{"num_hidden_layers": 14, "hidden_size": 192, "num_attention_heads": 6, "num_key_value_heads": 6, "head_dim": 32, "intermediate_size": 768, "vocab_size": 1222, "hidden_act": "tanh_gelu", "norm": "layernorm", "norm_place": "pre", "norm_eps": 1e-05, "positions": "learned+rope", "rope_theta": 100000.0, "rope_fraction": 0.5, "qk_norm": false, "attn_scale": 0.177, "bias": "none", "tie_word_embeddings": false, "parallel_block": true, "init": "trunc", "init_std_qkv": 0.0356, "init_std_o": 0.0442, "init_std_up": 0.051, "init_std_down": 0.051, "optimizer": "soap_variant", "learning_rate": 0.00781, "weight_decay": 0.0, "lr_head": 0.0133, "max_grad_norm": 2.0, "warmup_steps": 200, "schedule": "wsd", "decay_fraction": 1.0, "decay_shape": "linear", "final_lr_fraction": 0.1, "batch_tokens": [16384, 32768, 49152], "max_seq_len": 256, "doc_mask": true, "train_tokens": 157000000, "max_steps": 4877, "dataset": "wikipedia_en"}
Each number is 128 + 24 x the weight over the matrix's rms, rounded and kept within 0 to 255. Layers, rows and columns count from 0. Numbers have three digits each.

# up: layer 4 MLP up, 768x192, rms 0.051, rows 357-485, columns 0-47
# down: layer 4 MLP down (transposed), 768x192, rms 0.051, rows 357-484, columns 0-47
up357:124115126139097136123139155115129113148142155124093129143127157131080162119114126098151130154143108124128149112089135148098080151132128135100119
down357:149100128137105125147141094109128117129132136150137111122149131086173147130144112125085162171154126114126144131127137124092136090110089115140098
up358:150142156082112134096099107153144118108158139169178135095146166103134183141133079089132113143133132157183126099092158116118096105121115158109129
down358:154126112125133115114149118164133110127152137079098131157145119170123128163128148153140147097123098117146182131167087145140151106119141110122120
up359:068152093126142155156150146095135129107175149165100145171128130169165136149152118143108150095119108164136101109101146142110113091156148146108150
down359:106139149126110124167120197182147140086130163149091124126105136100100039120145145135138176140131090150143114127150119148155139139140124122112144
up360:098136156133119148154108162142105136162139129146118121126155105147145128124151069121114117118133088143143119143160116107163111165151152101103095
down360:121127128102122125147161081105154077101101107180115159100117109120169111121126106115173132125167124101132102150107081105125091108101137108156151
up361:087120135104158140142128128116095115155133121121150160098126158110098122108122140151164161102109106156128135128113123088147151138134161151149150
down361:124121097118103161142108115124156128104156083108140134129141153129144157115138149106130131107170087147091129163132136126144147159103115119141146
up362:155122149122112105178150112126135158141145077139156117092127140169124148124138107119129148128098137120141112103155105139132141116153104077145083
down362:128154111143091114118088126111160114131162138081139150150120129126147137152148122114166123135132136145099131094157148113095090162133148140139136
up363:162127101109138101145119125151113169177130110119129117139154097102158149101130127118158108140090116127153127135106115121162137119118118165151084
down363:144097153104105089145133138149125110138134139157152166100141144140159139121188131150167095125148153131149120101111141130122119141189135141171125
up364:094130105157144126138137126098127123110080151117120137129147157143126125114140129113144118125081100163144110127137126129103122133110063129157092
down364:130104127121162110112121144146154097122168147182118178136099163084129126128150111115113115106113121113174126106104141159162156151097110128116128
up365:114130133140123095130094144117123106108119169120133147127144148160123152137142100172163128109096139135188147089167099154190148109148139182117145
down365:153150139130155120143138121101133072123155139097128183115102124127114107093100146097148100115089145080073126152103087128135144108143170127112097
up366:074092140092154176139157143126094174094141120105078139123125147101099124122140146183122135098117133177111145140112136063158154123132152154164124
down366:151131106151122119163081129096137102149109100118186130140142110120129135112125122099134120125116129098135121114130117128120100124119107110148172
up367:123123110140145119115157154128100099162131140143148116182093083148107115122118156116085172109150077104115130094095110147169124137162171145143147
down367:102146134113119156095139111131129084123128122128111076146159110088097114107144167140106100168098052181156162143093148155119116135139163131090148
up368:141122124113131128118174160147096099138123136127204135139191165120120094082107107109162126142125121129143124117073114156140116148104186059143184
down368:085129128120156128167168164106179123145131123102172104139115127129161103134112124095159117155104125124092085157126152131108202090135106133151077
up369:152110132118142131112094135127094130095113149137095135140120097138107126136120121139111154151137138167093140120155127121125121117096116145085104
down369:115104120139116150148127116097142139126117117135165129109129161164109158100098112114171127108107157135092093125066133151149148176173131089140130
up370:082095135157083122120113140118087101139117113131106142161137129073121122080145119079143125102071160121084139138157117114148116151148118128143105
down370:129168077080133137127112098101156106158099116120148122093104148166136125132151156093131154110196131142184134140130129113101120155084127141092155
up371:121127133118151109144139128126102130131095125116114129125115162106128150125100146123112081149127114098076119108123125118109152134091136126134142
down371:144141182091130146155100146081171151162153146108138162132114080122112150111113128124124130112147159098112131127134083112095126143139147126126138
up372:127119167144116139127134141193127116097104137152127202121136089147099140123132118124157136128142155111102129154130102135135104161111156149167134
down372:134126209113105097094173124143151134119121118095126133114112074109098166148167140117135131138138077118094116156143113132132142098124135146156115
up373:135145132162124145120175128084117106143159127138115127108141128096135148093133107116109126112134124134152114137170142162098090138120154070154184
down373:078171145100138108130100146125095101100150145127124161110132106121110121113157152113154123133117075122136120111125125133104180104144108151109150
up374:141128137109106140147110123118111132109148095140094108116122138136166115154159134112139137140142126161136153124131144126108139132177138118147110
down374:137125158138112119095111140149113126129119142112155135114172101139147102128127157090105134084119112133149154135129082127133146145106146135124173
up375:116112157113129097156077133134124119146087126122111151132094159155134153108121118133133148131155127109101121170120131109121123120083155095125137
down375:139132119127127134100167141114162141134167138137133138114115143096112099150126134132126150192129039118164156111109087121100136149126108134130155
up376:124149159206184111083147122111105182140150133145135088157115119079207159183113115127093116103134139143112145131122139170087121123136151116137132
down376:147131109068145188100077125105173155195077156092130120148119124146145146092134108149142168163145103136203110133125079118081142119134155070127182
up377:163137169136169103118146151127137116158092176088095108170116124149126133117120128141149144124151100137141112160116168086177132125112130138095135
down377:151119128149125167171191121147122134175171128163110096111130130144129141110113064102122131154141176103125164141150132115160130143141068145134112
up378:088161163149151102085098105134120146160118096127086176138108097127116158132121140148142104130120142138189129082113145138123141130109145143119098
down378:129153141133139145136163112084186092148151119148108152108144131115136131128142137112166136129156120128179053109097152148128151120149112114093145
up379:135163121169147138111125138132174119151107156095171171144167120135085119106129174149131118115123144168112160116096139124111134140081175087145157
down379:129138124144114138088191106115083109115131140119143125137094173099134144126167094112144124121131163147134130100123075101140093137116076137136069
up380:108114164158122146145162139133170109105155141070100140128110094169110117109119149096106150151141123059121121098094137103144136096141105123154130
down380:177090106148166121113132149116113146107085153133123114124123122126112165143144158114100114136125093129141176161150146153161110142122129164120141
up381:119167103130132160107117125138096140112119163160091171116190149143126140176128117128087132160118159107107147140139151138112137104112107130133128
down381:145100156131094162078119109101105139133145087162132115139149123160124100092140131116128132127126101117109087153115129105140100118141108153136125
up382:104118090151134131169120143134093162121114160101157111115105168088136120135124108136122112126118113129096129132100145133138150121125159140188164
down382:141134093139153121122135078096130128085118163126169126129134136127067135076127134120131144113118130103132141120115130185129126123146079118133112
up383:115097081113174124117137134146107127120116140149132171146117134115138143156141134127114126159152139133097141111138150126116147118096142136128114
down383:137107141114160119122134157122101117132119139122079164120116130190155153157147114112113126150137127123159075090128159137133138113156120083159126
up384:148118096088140151142133130152140103114122145151062139168091128161114109126120134110122092135134130155116148136090094127147139117118141100150072
down384:137085157147136124130139128097168114122116138140096096114173152104155132138131123108112154113132118104136108131125133089119116131101129150126133
up385:131088159114134166160159131124136177148089086117135112144095130168109168111145102159127136119154141106085126131140128104135175155146118147152150
down385:117115154135132097160141135118096091111136194142119154143104136154122156185123134146138120132106156109158195112152079156136134089140102125161118
up386:136088122120121127155129115122112131126129154092148139161135122087153137171174096136110104098101103123126151166151141106116109139146132138117128
down386:117149150116200114108148105098124115104109131156153125113158123128096112149116197123136118146133172119130107142135118162105154103145103136082136
up387:092143132129125161129115095161113161167121096131128100097083149108158197112078141161135136136153143123150117116135156090115162076089129173118123
down387:117130133141143110108170139115167161141119157174096082151157140141107092176136089117113142112137087128124155178125126135170163149180121130145145
up388:095119091159112131143129110158138079114107151139138130175110090140103117101141145139110144157164144109103137129123167139136151150166155120098106
down388:109101151124122131145115156132063108159104104117148139079149130147111181110155124122136095165114104125101102122116157128109091139120105144135142
up389:140153128105083157085132104107115153108105156101119105088139146143154115152115137129155132122105122091112170142143208123145116096091155120163092
down389:171130143152089164093081147180135151167146148132081120136140151090104108102137088157153166110116137162141093146122158101103076171164142113149172
up390:098126130113088146137086072128132182153132137167122108114107109108116115116109143132077183093142132085104123126145165176082108105136149092113166
down390:179150085142140096125118149160150086114155138098133124122130137138090175135127123144090178148155135183156135136122095105176108114128108156155103
up391:130158128122112147136126108152144154165120133164088144147159089151153129190130151134118143114104150167065119158130138123162105090155127126107111
down391:138119117134122097187141133139097127148141096117127178102117155133118151135111165108142118175136159101115128148131115172085156110156126127134130
up392:118165118109108133146128103131135102130081170158164133098151093088095158122131154162090140135126121110134056124170137150177102130064119122109175
down392:090134119161126117128131158099129108089147118112082170105132136100150122131167112147166105153112114143094054091170101151129134128142085069139117
up393:113110117140192099158114128131101140148171142197092149132138112178170140155157132113122129136127120080090109104120128139142130163158142113109156
down393:150111141135093125119097174142122110118132130153111102130150130167133082119134114122139103171132130103143173118092145161171137172070120149097085
up394:151172113125116122154135139182116117097107131134101148135103157148151150119118145101122111132152145148119110151141153165170109152152141125077108
down394:122136112137160084124139128110118126139133171136158137147132145101099089115115141124143120095135105143098133146102129081129109113159136090118117
up395:132097124100140139152112084146143169153145151122091118128135165143115145144101126118160184133134149099082186127143127149096127116104175120112134
down395:135124112115134140119131173121143143142142137164140152151139111091133147109145140135141117161137123129167127115109158134131164155147140075136134
up396:101167162132103133133110152119124196139176091095134150145154136100127162143105106121169174108120124162122118085134118103130163131144138077114108
down396:137163110095106121173118148098112155175121171123166138186119090122132144152115117144086177142152126182124126110116118093154111101148117108146138
up397:128156109118133110136099107108152133087126128098138167178113118087137102108114158113144119086119126116139086068143186143112128163134132140128106
down397:123125159129127118143134143101048129151086156076117141168188117163130148110168131158139140147120149112140139136147114122089113149129150126123113
up398:105100109114141111135109126116119132128106134156121115152143130145151169123118075133115140101149127101141109137121123108122129089109119129098119
down398:081165146177132118094124136121121160098167146102153112091096115149138112134187129167083128147133116124126156175132154170103104136155109113094120
up399:170116141119112148125091116123143101177135133128164166138120182111120110125123134182158122163147182139101120115116149138104061068082117086101119
down399:123129134173122177124120130144147161110133100110182111132143115140082116122119142107179105159171136140096131153130193092125124129135149094175140
up400:084132146075151174135173139128098099119137127122134120130136120113125114131151131148096117086153124124130164120180114149116133120132132100159146
down400:127127131118120123091183104116087117141158158134107100106112127152134164136131133103117116106129132121125107109112124122124110158141166167096132
up401:115145122146166099132136146133112099118133115136105093119112161138128118157108098137126104147131110122105128097115140124125122092133156127141090
down401:110114159153115119108129126120154136126109106099124121129108148137142175111139089104084191113128118156148135111150160179182123120183156135105180
up402:113110103130120150145108098105098171090138152128133116145112111143160115083153130135169109121168129100132143151158129093166150160077147193139150
down402:149116111123080158130089095156110142112177113105141145161139108155091150075129158123155149124086166123144116162102145112167093141105102086099129
up403:099115124160121108167119160139172162162151163091147153158126125135115147141100164133141167104115103154149102130105125104151149106112091131132108
down403:121147119119152162120104154081137179081169121087161086081162113124110081123075122152112116137122144100111144101138131125109122127099143133145160
up404:170145190081127101129142082134102087112117115139169144132121140131140128115077150113112101153092100076141163119136151128166142111158142146101156
down404:115094187139133135111139187122136155103133095175120148067164119107129172132137100119127143138079150143136146111121148160123128131095154131112167
up405:188163115145081141142131112089123146114053181114076146121140122145152088157077098090148127122172153131124115124101108146143162117133127172112124
down405:109129091112124119104128146161132111122117103150144146127108140144123113139139119181133101128134104120101156112187114129122108108152132132141135
up406:115132146131077126147146121113107149136155098127126068131145143176124154133146105099109137100121112135100156115154144119120142131124143138154132
down406:169124113119116083091108138132156109155173130141121155128106145132081091127123134112166168124121112099105136160104090127115123111142145106152113
up407:118154111118129106140098079141150140145153142110111113107145110097094140114144123146128157148141118138127120120177164137149122122166130126108137
down407:120134114149126169140136141155085135082146141141123125121125110136158086113117124139118135147122112131147144116139111112168127137119131103140152
up408:124135202120141137148110111153129130154091124114164174159133119123131124121097107137108173088147118159129159122134163144110106109109146178105122
down408:128148126079127129157133140161149122127118137135123127113104100143112170141097120128084108134172143119145144147145121134126095097151148126149107
up409:148150150130100120133149133135141116140160100114146136137116125106142152136142134120134110111142087131125086158112120081104145106108148143164113
down409:094123093138147111113128139121091125108169100143156123142080146191115160131109161153129106133122142134066154121116110135157120130143148109122145
up410:133153118133135131105129118129105113130152138149081146171147158076163107134181193112109111095142171162162173137099181110098142087122153153147190
down410:151139123130108102137139175139180137153092099125162116083129075137136095087116110165125120157136155142147132075124131098157101143144106105157127
up411:152137141195129133103111145102110173131119121165130168132131143098157162159095158137155137089144158120129110114110136192151103125111144116133154
down411:146121131138161065122097169128092117127137161158150130142153122118099151140112125116118104143136103182105101140151110144118158173121124123153149
up412:097137153140140129126165143128060133149157115142101130171159135141125091140075092145114152125130139128145145111111121144148139090150124156120083
down412:093109118146121130133076176060135155149143131126115100160114155134143116130132097149127119122157117182119157103113135116123095105127119106151095
up413:122132119149157088093084112149163079151141120102123159107137113168118139131105101118155161138148139163109132124144121118116084121113125122130146
down413:122086130141128116144127145082136113142122145107121141166107127132134132140150132114115128124146131133139107147138101148119138145135079122126127
up414:109111140107122165146117155153142132097142128166116086142142164101136116116126083124138117126107176158107125159147151103129131149135137150126106
down414:123134129140119162080162161087141103119089152141091120098167111122117110134114127122111163132138126125141114146137097130077089124085171136112151
up415:126138106081106145128111131137122122128120104122068142148131089125146135101115118143096142127130130108150117115134123146162133122073079062117083
down415:153134122143148107162151090178165144163089177147135140077126185143085138139113133135099146139138121123100112157125089144150129132149127163145144
up416:114140137096078161132157142117137105088091129131156146094150159105186148149130110150108127133121137109117128136104155139125122121175161138166168
down416:123156084156138088148119136096137165141137144137104115119129164084137152143156179099122131149175113101113102138117091136137147158127092149121105
up417:123123140163112091135105132101130085134106101122105134114130112158103097104125156135099110131164103137149136187119165140137111136142123161123084
down417:158128118110107159109125117144106127153156108151100167124177144152144156099122122101126131159164109100156107128138127144105106127140144146051120
up418:143103206170162174195130127160160106139147088134141142116112151141105209122130131144152130104133140058125157116165180146153090138101158133133106
down418:096176140134130124150163114098116122105131148140107171098087116103132117118087144097139086155162116148100073119090090161068117155093080142159147
up419:137145126147130126150123091119106150134133118134166126142152144116151131088135112140162109123158167148134106152109113102129140147125133126132153
down419:164124116113140183127148069146145112146134109097147157119135082119121096128120126127111137114083155124109152130126153127111150146119162148101107
up420:163124168149105131122144156175148142119111114124089170147100154144128119143073142109122114123134137136084180161157106129133133120105124123118162
down420:100125107132149162094124115094123176118098129114094098105089152096134095090129093127116112074145145173087106082134134118136108123117103174110137
up421:142142139094175159142121115137064158128147175091088182135124106149111110140122077130115141129097145125144126104153151117153119116088154122136134
down421:091146133136141156097129133107118167107171109090094090109112106122137113140122107159174162095120070103146120112142102161059115137114177142146142
up422:084141089116140081115119081138133166170110118145154123146140088109111119106153142100087180119148133127139111130104120157132122120134117119119141
down422:112150104149141121135131157177128136178155117111106165195096142127110173140106161093101100171159149132184139124112091145088120124100135135139136
up423:117158137100096108081119091123151173135115139151178159116118099125141121138092104124139129127106098109149117155138143129071106114165099108101148
down423:127133076120126089121149121143137132141094186124163138102131105121128093127087156118160148116145113156110153113085145188090116093094112105125128
up424:087152095154118112113175125131086129136143149096143119154142119097115145108110116142112129121169150072154116108126110121138091158144152131114139
down424:162120112149130098093117138128106114113151094073147139108182170132142138147114151093150113097123128119121157134118127154080100127094144143096082
up425:108180154133085089101111134141149153144125126118153094147130108094129143170130113124121098099152112122141104120121148146109133111169072136097144
down425:063088119135161122163136120127107163166118092146121111147143116169165118143141112122145189160125134091093104113134163116118148170105141139160117
up426:112141113196125130133110081112128109134159095102126107120137128133096146135072169105135127114139113118123113115147145122104104149141135125121157
down426:118108133060129108125123120148095095135152142140147115140109125106076164125100116150128079140142127141124115134159109065128145113112118111133164
up427:125128101114161079165110108146126096164154129080175134132126121121108110114130105147115165130121112106128086113115164149126135135119124150084101
down427:138089108143135117101106097117127145110117109127143197112154144163118166085124122126099094154087162125095151119099144132183098121124120141132125
up428:130136185125120147096104092126123165116113154185120077162118142113112130120126155122162117085155098175102106137097075083125074126147138124141087
down428:117136087092141123127121134156122149132126097083111124096147070098119104167120136151178127152128113105139104117098166096139101155106105123139141
up429:152121150119107124130126119119155137122132117154129092123104115103109160112138131122080115119118145100121109139134159124131104132174137119097123
down429:142110121098130063116157120105149095128091112107120109136143127118150140140124122131132147152120150113125144142129118124132119133130150125129079
up430:143118099132141152112134080108098101111107122087123183149159100126095113124162162132147126115174150091129135138122156127135118101115186102093123
down430:099086145149149119135161126159131093124137202059144158145111090145119097178124149094139111133130097166139104125125149199121149137132123122135160
up431:085118197101134128132153148197165127118138080084136120155172125150135151140096124126143138114121109103153132103155106150150162106134113155122146
down431:148128140130132173118135131150150106142125112106147112182133118163158137145150111110124089143152165110158110090146093126151099117176122116137136
up432:118133135186122098139147122142139153137132129110160114125164156123107141136132155136168105133119143179172136104142124102171140145076124111106101
down432:133078120116113115137087116097153139146134120128120148154099152125119098151125139106141144119136132152095107203129149145158110141100119130191129
up433:123090128140105137111107117126131128123086122126110123099097138069122111121143135104164113094153122107169153127138157122126144120138125146087143
down433:183137145079130130144139127120135079134099110101088164169147086120125167112124141145138107136135142133108084151135089121135154144113119167169092
up434:141168179127170106118108074124125095113112136136170122125148121144134081136121167162105139127180126127120128130126171133162154115162178076135140
down434:150159159155149117147117126120134089139168149107149121153125132106145089151125093130120109114083135127122117148101101102070101070106137101133193
up435:143126108131129116124098137118146151113148166132136095163116104146131131102080079149129085128170107177150136168122122153151145158100139127121121
down435:153093111108122163173143127105157097137108116147127152147152133104164107167130132155150123097121132121101121162133154100128146122118102087139148
up436:166128122082084130142141127169128175124160129125132094154135139123137154119154148133133158139127134104106129127142112141139123165100117135116101
down436:104121139115112154132161139150122135120143102189120131157114137114163137122158108105137088096112150122100156142101110082138136127125119120077135
up437:131184117143079107137127123109110119131081146111116102133147114170153126117105131118179102138113121127155140122155109162107130167164123124109103
down437:130143134152079117125095122121115150125122120089127126119100137116128131116114136103164167152114117139127119135128135139137111119141099118149094
up438:094111153164146152118124141089082119155162141141162118145131158123136147152101106153109151080142143139110113110081175156097164130133205093148140
down438:134127137142120118109116153147090106148121115095142126113116104152147113127129164094133097145113150165143170139117106095128125110097073160173170
up439:131143127157124127126067089102081131127107150121114122144108121151105081126156159109113096152085128143136127150119128115121144113103169107129155
down439:102157129142144118143110103100104147156140148112146133178114122127129083114117152100119101095132129081117100150106122110144106119129151132144157
up440:134158122119137148144108145178137127157088180157158140131120148143134117141119145121131119121095149147154155141159110142124117123109139115133109
down440:162125152128114133122134152117131159169130091116141146169156148144115140123104134155107164108129112136136091101177103110109098066137138134152112
up441:135116113108159148096122133108098161144108146127141137134116142139140133159117106115152114124140161125118121076139112159114117156163133119122132
down441:128137127125135147104170145152145119169143143133090142142123154143126102169106073115129164129159148113115179125175128131128112099105130109157156
up442:110126148123141166160117120124125120139131170144127173123089072109105110155155121156133142119100132131127107169203133092093117132134115109102156
down442:080154088160103116117125123161125133134121084070143122117117146089116138124122123090140124121125131130135151146090142147124111126119090128153122
up443:134126181141106134131158159131134158049094106109126120096090120132122169105129090125169126125120122115077114169113157147152129120115094153152078
down443:112093130145139092132104154117096128149084146134097146170103145133112134115102152114148115122107138138112142117126169136140110141103125184112145
up444:169146143109152112148103100109161124129115125058115116136111152162110133121117123119113185115102144129126107132148174136130135159184172098108090
down444:123112103117125119135159114115089112135147160131200132145117127130147160092114101137089092119180191147172053126135139140145112191130182137142166
up445:129132105097123107125132140156083114100119109107163123133166127152115146089119181153103101120131153147074150117112122077154075111153121142122142
down445:159118081103127133111118138109110125145125080109125133115154117139119160125104140128124180103142111142085112131162099129121136182121111187144143
up446:094095137183147114143122136144076140135118099069132137140141110126150134118111102130099101138143162132101140133125166106074098137105111135151135
down446:161131121148132142114114112091144115165098165145109096129162147145125144131163148145126130141144117135156154123123133113132119155113176090143110
up447:109146134068100109102157135138137143146101117129137117160153152131130116157130190128152122095113098126092087089161143124097149124088168119132151
down447:141150100103124136152181107134127133146062186091149134112116106161144127191157150103111130137085121082109148138114122170101116147127175133127145
up448:143117146104097147181127104131123123152174145087107147134120123150115149118153103107120085106146159138124129100119114110117110098153117072128112
down448:092126155141150112109135138127111164107088177117129111129128155142135149095104154139077110130110160119121170123171098116073120141127116138120095
up449:131123129135120142119154136135102137111107140162091130126151110109125129133108134152115090128150133154119112165129143148113124126077131108141143
down449:137168130127124118148153116139120141114130123119167137138103117177123132104094139138112138147154122078138166157115153093130094166097107172116126
up450:098191161143125105134104083132103188157109137166118132111110108143118137146089110125113188117147179122138080138155116091169133123134112141151156
down450:168055129153131125146112134113118156118148145125113101177168106131139170085102119106155129145152064158132173120130163126106112174123123154115151
up451:144150098113103128124132101149112083087050127118113152150113140146167125115130127134102124147107127089144079160151193115124160075162097086185140
down451:133082119145064108150095069122090106110117144160112116132099119180134112118100139159159176097139120086128119131139110111130158088160118185108158
up452:072128147101131109140150157159116147133132140158157129093100169130110141133136108126105136088128103096081119174135083133158121102126112175118127
down452:133128170113156141162149125161124141146106120133086103163124103160148093164136122128162116122134121163116150127128138134124149139126136101129147
up453:137157150112122114148080114132114114122159116131130119116120167105144098087131130155132146111128106140125128092134148171131136147116133113118126
down453:146140121148108108156153094127139138095127126143184134123126131168157131100155167150126164117138136180166142125137133127145107101166141138129109
up454:118147132130085107182153139179091111131139091078143106169166117177128080139138123111154188149172189114091141152091142142128114113067133148173092
down454:144084151112107136137144130139094106144083158140133124116179166107150111137154110102181110142161091085138140152104053113122152124118088193148101
up455:158135147129156111137141162102122114126152125130128129128144120123093087101117113094147154100144189103143139129113105147108120122171144136174102
down455:088139129147121133127131098155163109155130133142143105130127096101141094118122124147138152145118128122124114136127100140141120153137119122093123
up456:121146156150151158109124110158101108121132115168131136126096120118115126129147102113108114117141165118144137169112151146146122139134161172156102
down456:150131135158121142125158138126108110074125145148096144095174094114135142151122093135113110131149153126159103167122135117163119111158141110107147
up457:138095147131140140155111158160136095115157179088084139169157072184141101167134215147100101118106129133160152150113133132173154100138122085142115
down457:127122125092169178133113133176142074141105100166083111105157110224130112092186129133108108152096106190127114091133182125134130119126122099092148
up458:152140124111113158128153115133111106124099119158166118132136082163083141116170126176126118149132125054142134182128164144146120156095134217182141
down458:109159083130144155135099145113126121125102128127106158036109119125134117180120123121136143086135155112121147122122103122135153151103167094102134
up459:107179113119127109134113100163154107130140138137098148162151146123136134155107131154097152139169118128136086140121170149147118112114105123117113
down459:165092103156097095112150169128127105089100137134107088144125114110134089123090185125139108126156066133097135107171116145129132106138084161149118
up460:093125134145104151153099123180085132124126156121152157121199093116166137105148115123123146108143120112139114141106124130090124159111180159143116
down460:114107111134113133088119125149158176166166127148116072096132159146082105135107131091106126125124115142139112102134143109108126135107134138106152
up461:132044156146094127123129119101146092172135151122122077149114136161087143120118163155115167150177139145167158135086119082122106138114115148129110
down461:099141141137156128181140096114091156112080114146113120129150101145126118153129121113121120112126160091107097129131125155107120117133156135132108
up462:153125137082173119124131137137143159090098114077111107082107162121080153128161134150124153084123118139121087123136102084116086112078095097141184
down462:142141162143088145170153139168150141142129137186134099141138150150114148080157117100126134161165223142109155158118156124088161089149166116135126
up463:116129122158144118111188135128136128136141138141152134135129077134130135145112145103055149123155142131079116078144153160131075138136153145131094
down463:125156130130161113109164148181091101115121124147133145124115097095162124126165096111135176149091071173179108135114116134180161145143132115132138
up464:125105117141079133157139169088097128116135103160080117128180135119103135141133138156109175103142120096143124149136113107133115121148131129119113
down464:156159107124113137124139112141159108192120136084190090129136128113139150139115139133117105145152161128087127098127147116096148152118099108108146
up465:129114084128098115160134123156144150102151132099161096139152094135128112152135108112135128156122108160152137100110163180125151155131127138085149
down465:133126093150127090149135107165135153144133137159123159127118169175172128139133129116114123046100116133135152121119116132097116109175130164096140
up466:150127123142164136156150109137100123118069147173126123115126104136098114127150157148111121124145163068177154120160150110127102143111093137143111
down466:107164112091122125154132103139135114093164100105132142111133079102104124144113091105152125103133151121126123139095094122159141144119132066148134
up467:144158113131126142127152161113135144117128102128076158147158136141109138143160109131171106158124139147130157122112139123143139098144170091129133
down467:097151093126148180112112136104136135149129106148147148140131130159121102128126128135125171127116116103120146078109105121128107076085114156095110
up468:097110132115161145139138115100132101119092171114143125121152072188079121118124166105135136090133093110139118138170136121110163126068091137169125
down468:135117158165169131125093122123125091098131087162180092167113123111119124125112105151131122144128160138136119114170130141149124100111175095124132
up469:114143181072129164124129107146148079159071132119149154171129123168121100140108127153192135096159109122094186161185134144136126090103159151110132
down469:123142130142097122141104135150118139075111117080109144081127164089114125092121127129104077121144144132148106130114123114122088124113131137097122
up470:110104144100116096146121140119131145116141140124155104140088169125177155133104158120118169140125134093163129150155110116132130122127111131130155
down470:086109116118143154103148157107116171094114121120108166077162122058121129123118083159128123106097163174130132134127117146103141153090093131166119
up471:137138126125112100134174148117137107131133085132158082082141144112120156126129112094125148135120105086150143135159149147111122141132124116140131
down471:137146152121156110113126164172158129104114163094123129131159137115133148132101141105110082130136141075131065110104147158106120105159098157132132
up472:110136130126111147174125157134091095122165142170123099118150126139135166112087130140116133147161137134125136138081134134156182116137194096121123
down472:119151123165135119134129126117180115113124138122116129121118129136077138140122142119072105168106101147083134086136104111156134128113133119154144
up473:152167089180106112093174125130132127111159116134117148149136149100143139101122148117150162141134112139072110113109151127143157123098104106151124
down473:104140122140103102164131147092104099144131096135140152152106132110136105159168108104151158094105139110098094136138150145116132130112142154159100
up474:128178103095128091140146123099136157126146166091171147140128137179136143130152163136142115137094105135120141165151155149162149113093134105091103
down474:095130137113147109141140142126144138129137181136163110147111146085136136159158110160104146075180069115115184117127167126101142103150073091122109
up475:128145123126158154095109156122166130132106106070136099121086130129169141101078146093111109147131124129110139142130108167143113096164147090142104
down475:109137145111084129172136115107094138169160153162124152086131095121157107133108100168109088139141102135145096152109133173130191140142136151124096
up476:111113180149101113115115148115103140131129151138141130101170126076143188170085126153120094103119188153183110130154187080076147157100121148136102
down476:130130160114154164111150177116135120161135132105122166123132097135112128116155143094119156141162078143097169097105149117153135101129129100128151
up477:154127150133151149125128142136138125126126063137134138094133148141149138115123128169144128117108137129120128147129125120106097112125141135171088
down477:122121149171118099151118124075149131105112144168137121096128087123138134106113167151129105117139102098135150120120157150144157131119146157125141
up478:155156106161151133121112113174116128131091153097140132173139116167136143159154086112152117119112128157120111155108123192091125143144092144143134
down478:134121120144123087109125102139123139107150162144157114115084117137127084089135104118111140146082157130106140140120106090114122126104120119152118
up479:142106127153121145130150175170086146140100107113061117105140116118107133136105149140114084109127150148132154124133103147129125122154143139126100
down479:132132114121121100105138141067176151137121162128126138131118123174141143127106143133082150123158146144113140171085154140087150166099116084116152
up480:103150144124122141131130136156088138122150153156151105123139151132113156122097130173093138125142175167144118169086123137141128147130121161108122
down480:104130112099145107139085080127145146115091117156110124110120162148116108115125144097084128123143125167153111172140115100100140102093084131094110
up481:146109130169130116158126090107161134131139134140140168144132090135172157144149128125082135170129141109103127130128106136103079132133143095155151
down481:101111103148149105112103114109123139138079157111124113104172126128153100147162134112140152135088133103104181124148141101113127115146106129145131
up482:094136126125124163128136158106099129115152150118145075162108154099135123127126148164143157144118143100127099070086140110096115158148120113120131
down482:074105089143157106130119182119074082102120139127139129110119113115153114146154094183082158140118117075136129160111081148106164117173141138137131
up483:137087115131116161177126149138144136088148095162077131147129106098158142110124086085130153115124119093135086094098112114117109120185141121067104
down483:157155149138112143120157173136144149110128153114119110148090125114124084121102137119104132130113130109131097215099101095080109137141092116121113
up484:115170176118133093100136178139135118133098109168139090164134087135155158112160113135086179135194164137124090104160159135166120114146121159116117
down484:132092138087127132120107103107125149154130142112151154165104120131085130089145097110176110160102130108146149154116114137154133111128083140096153
up485:083153159128085112151139115165116125091131138095094146142151151117142144122119134140134137125137116139171106164125176161115145119144120143135097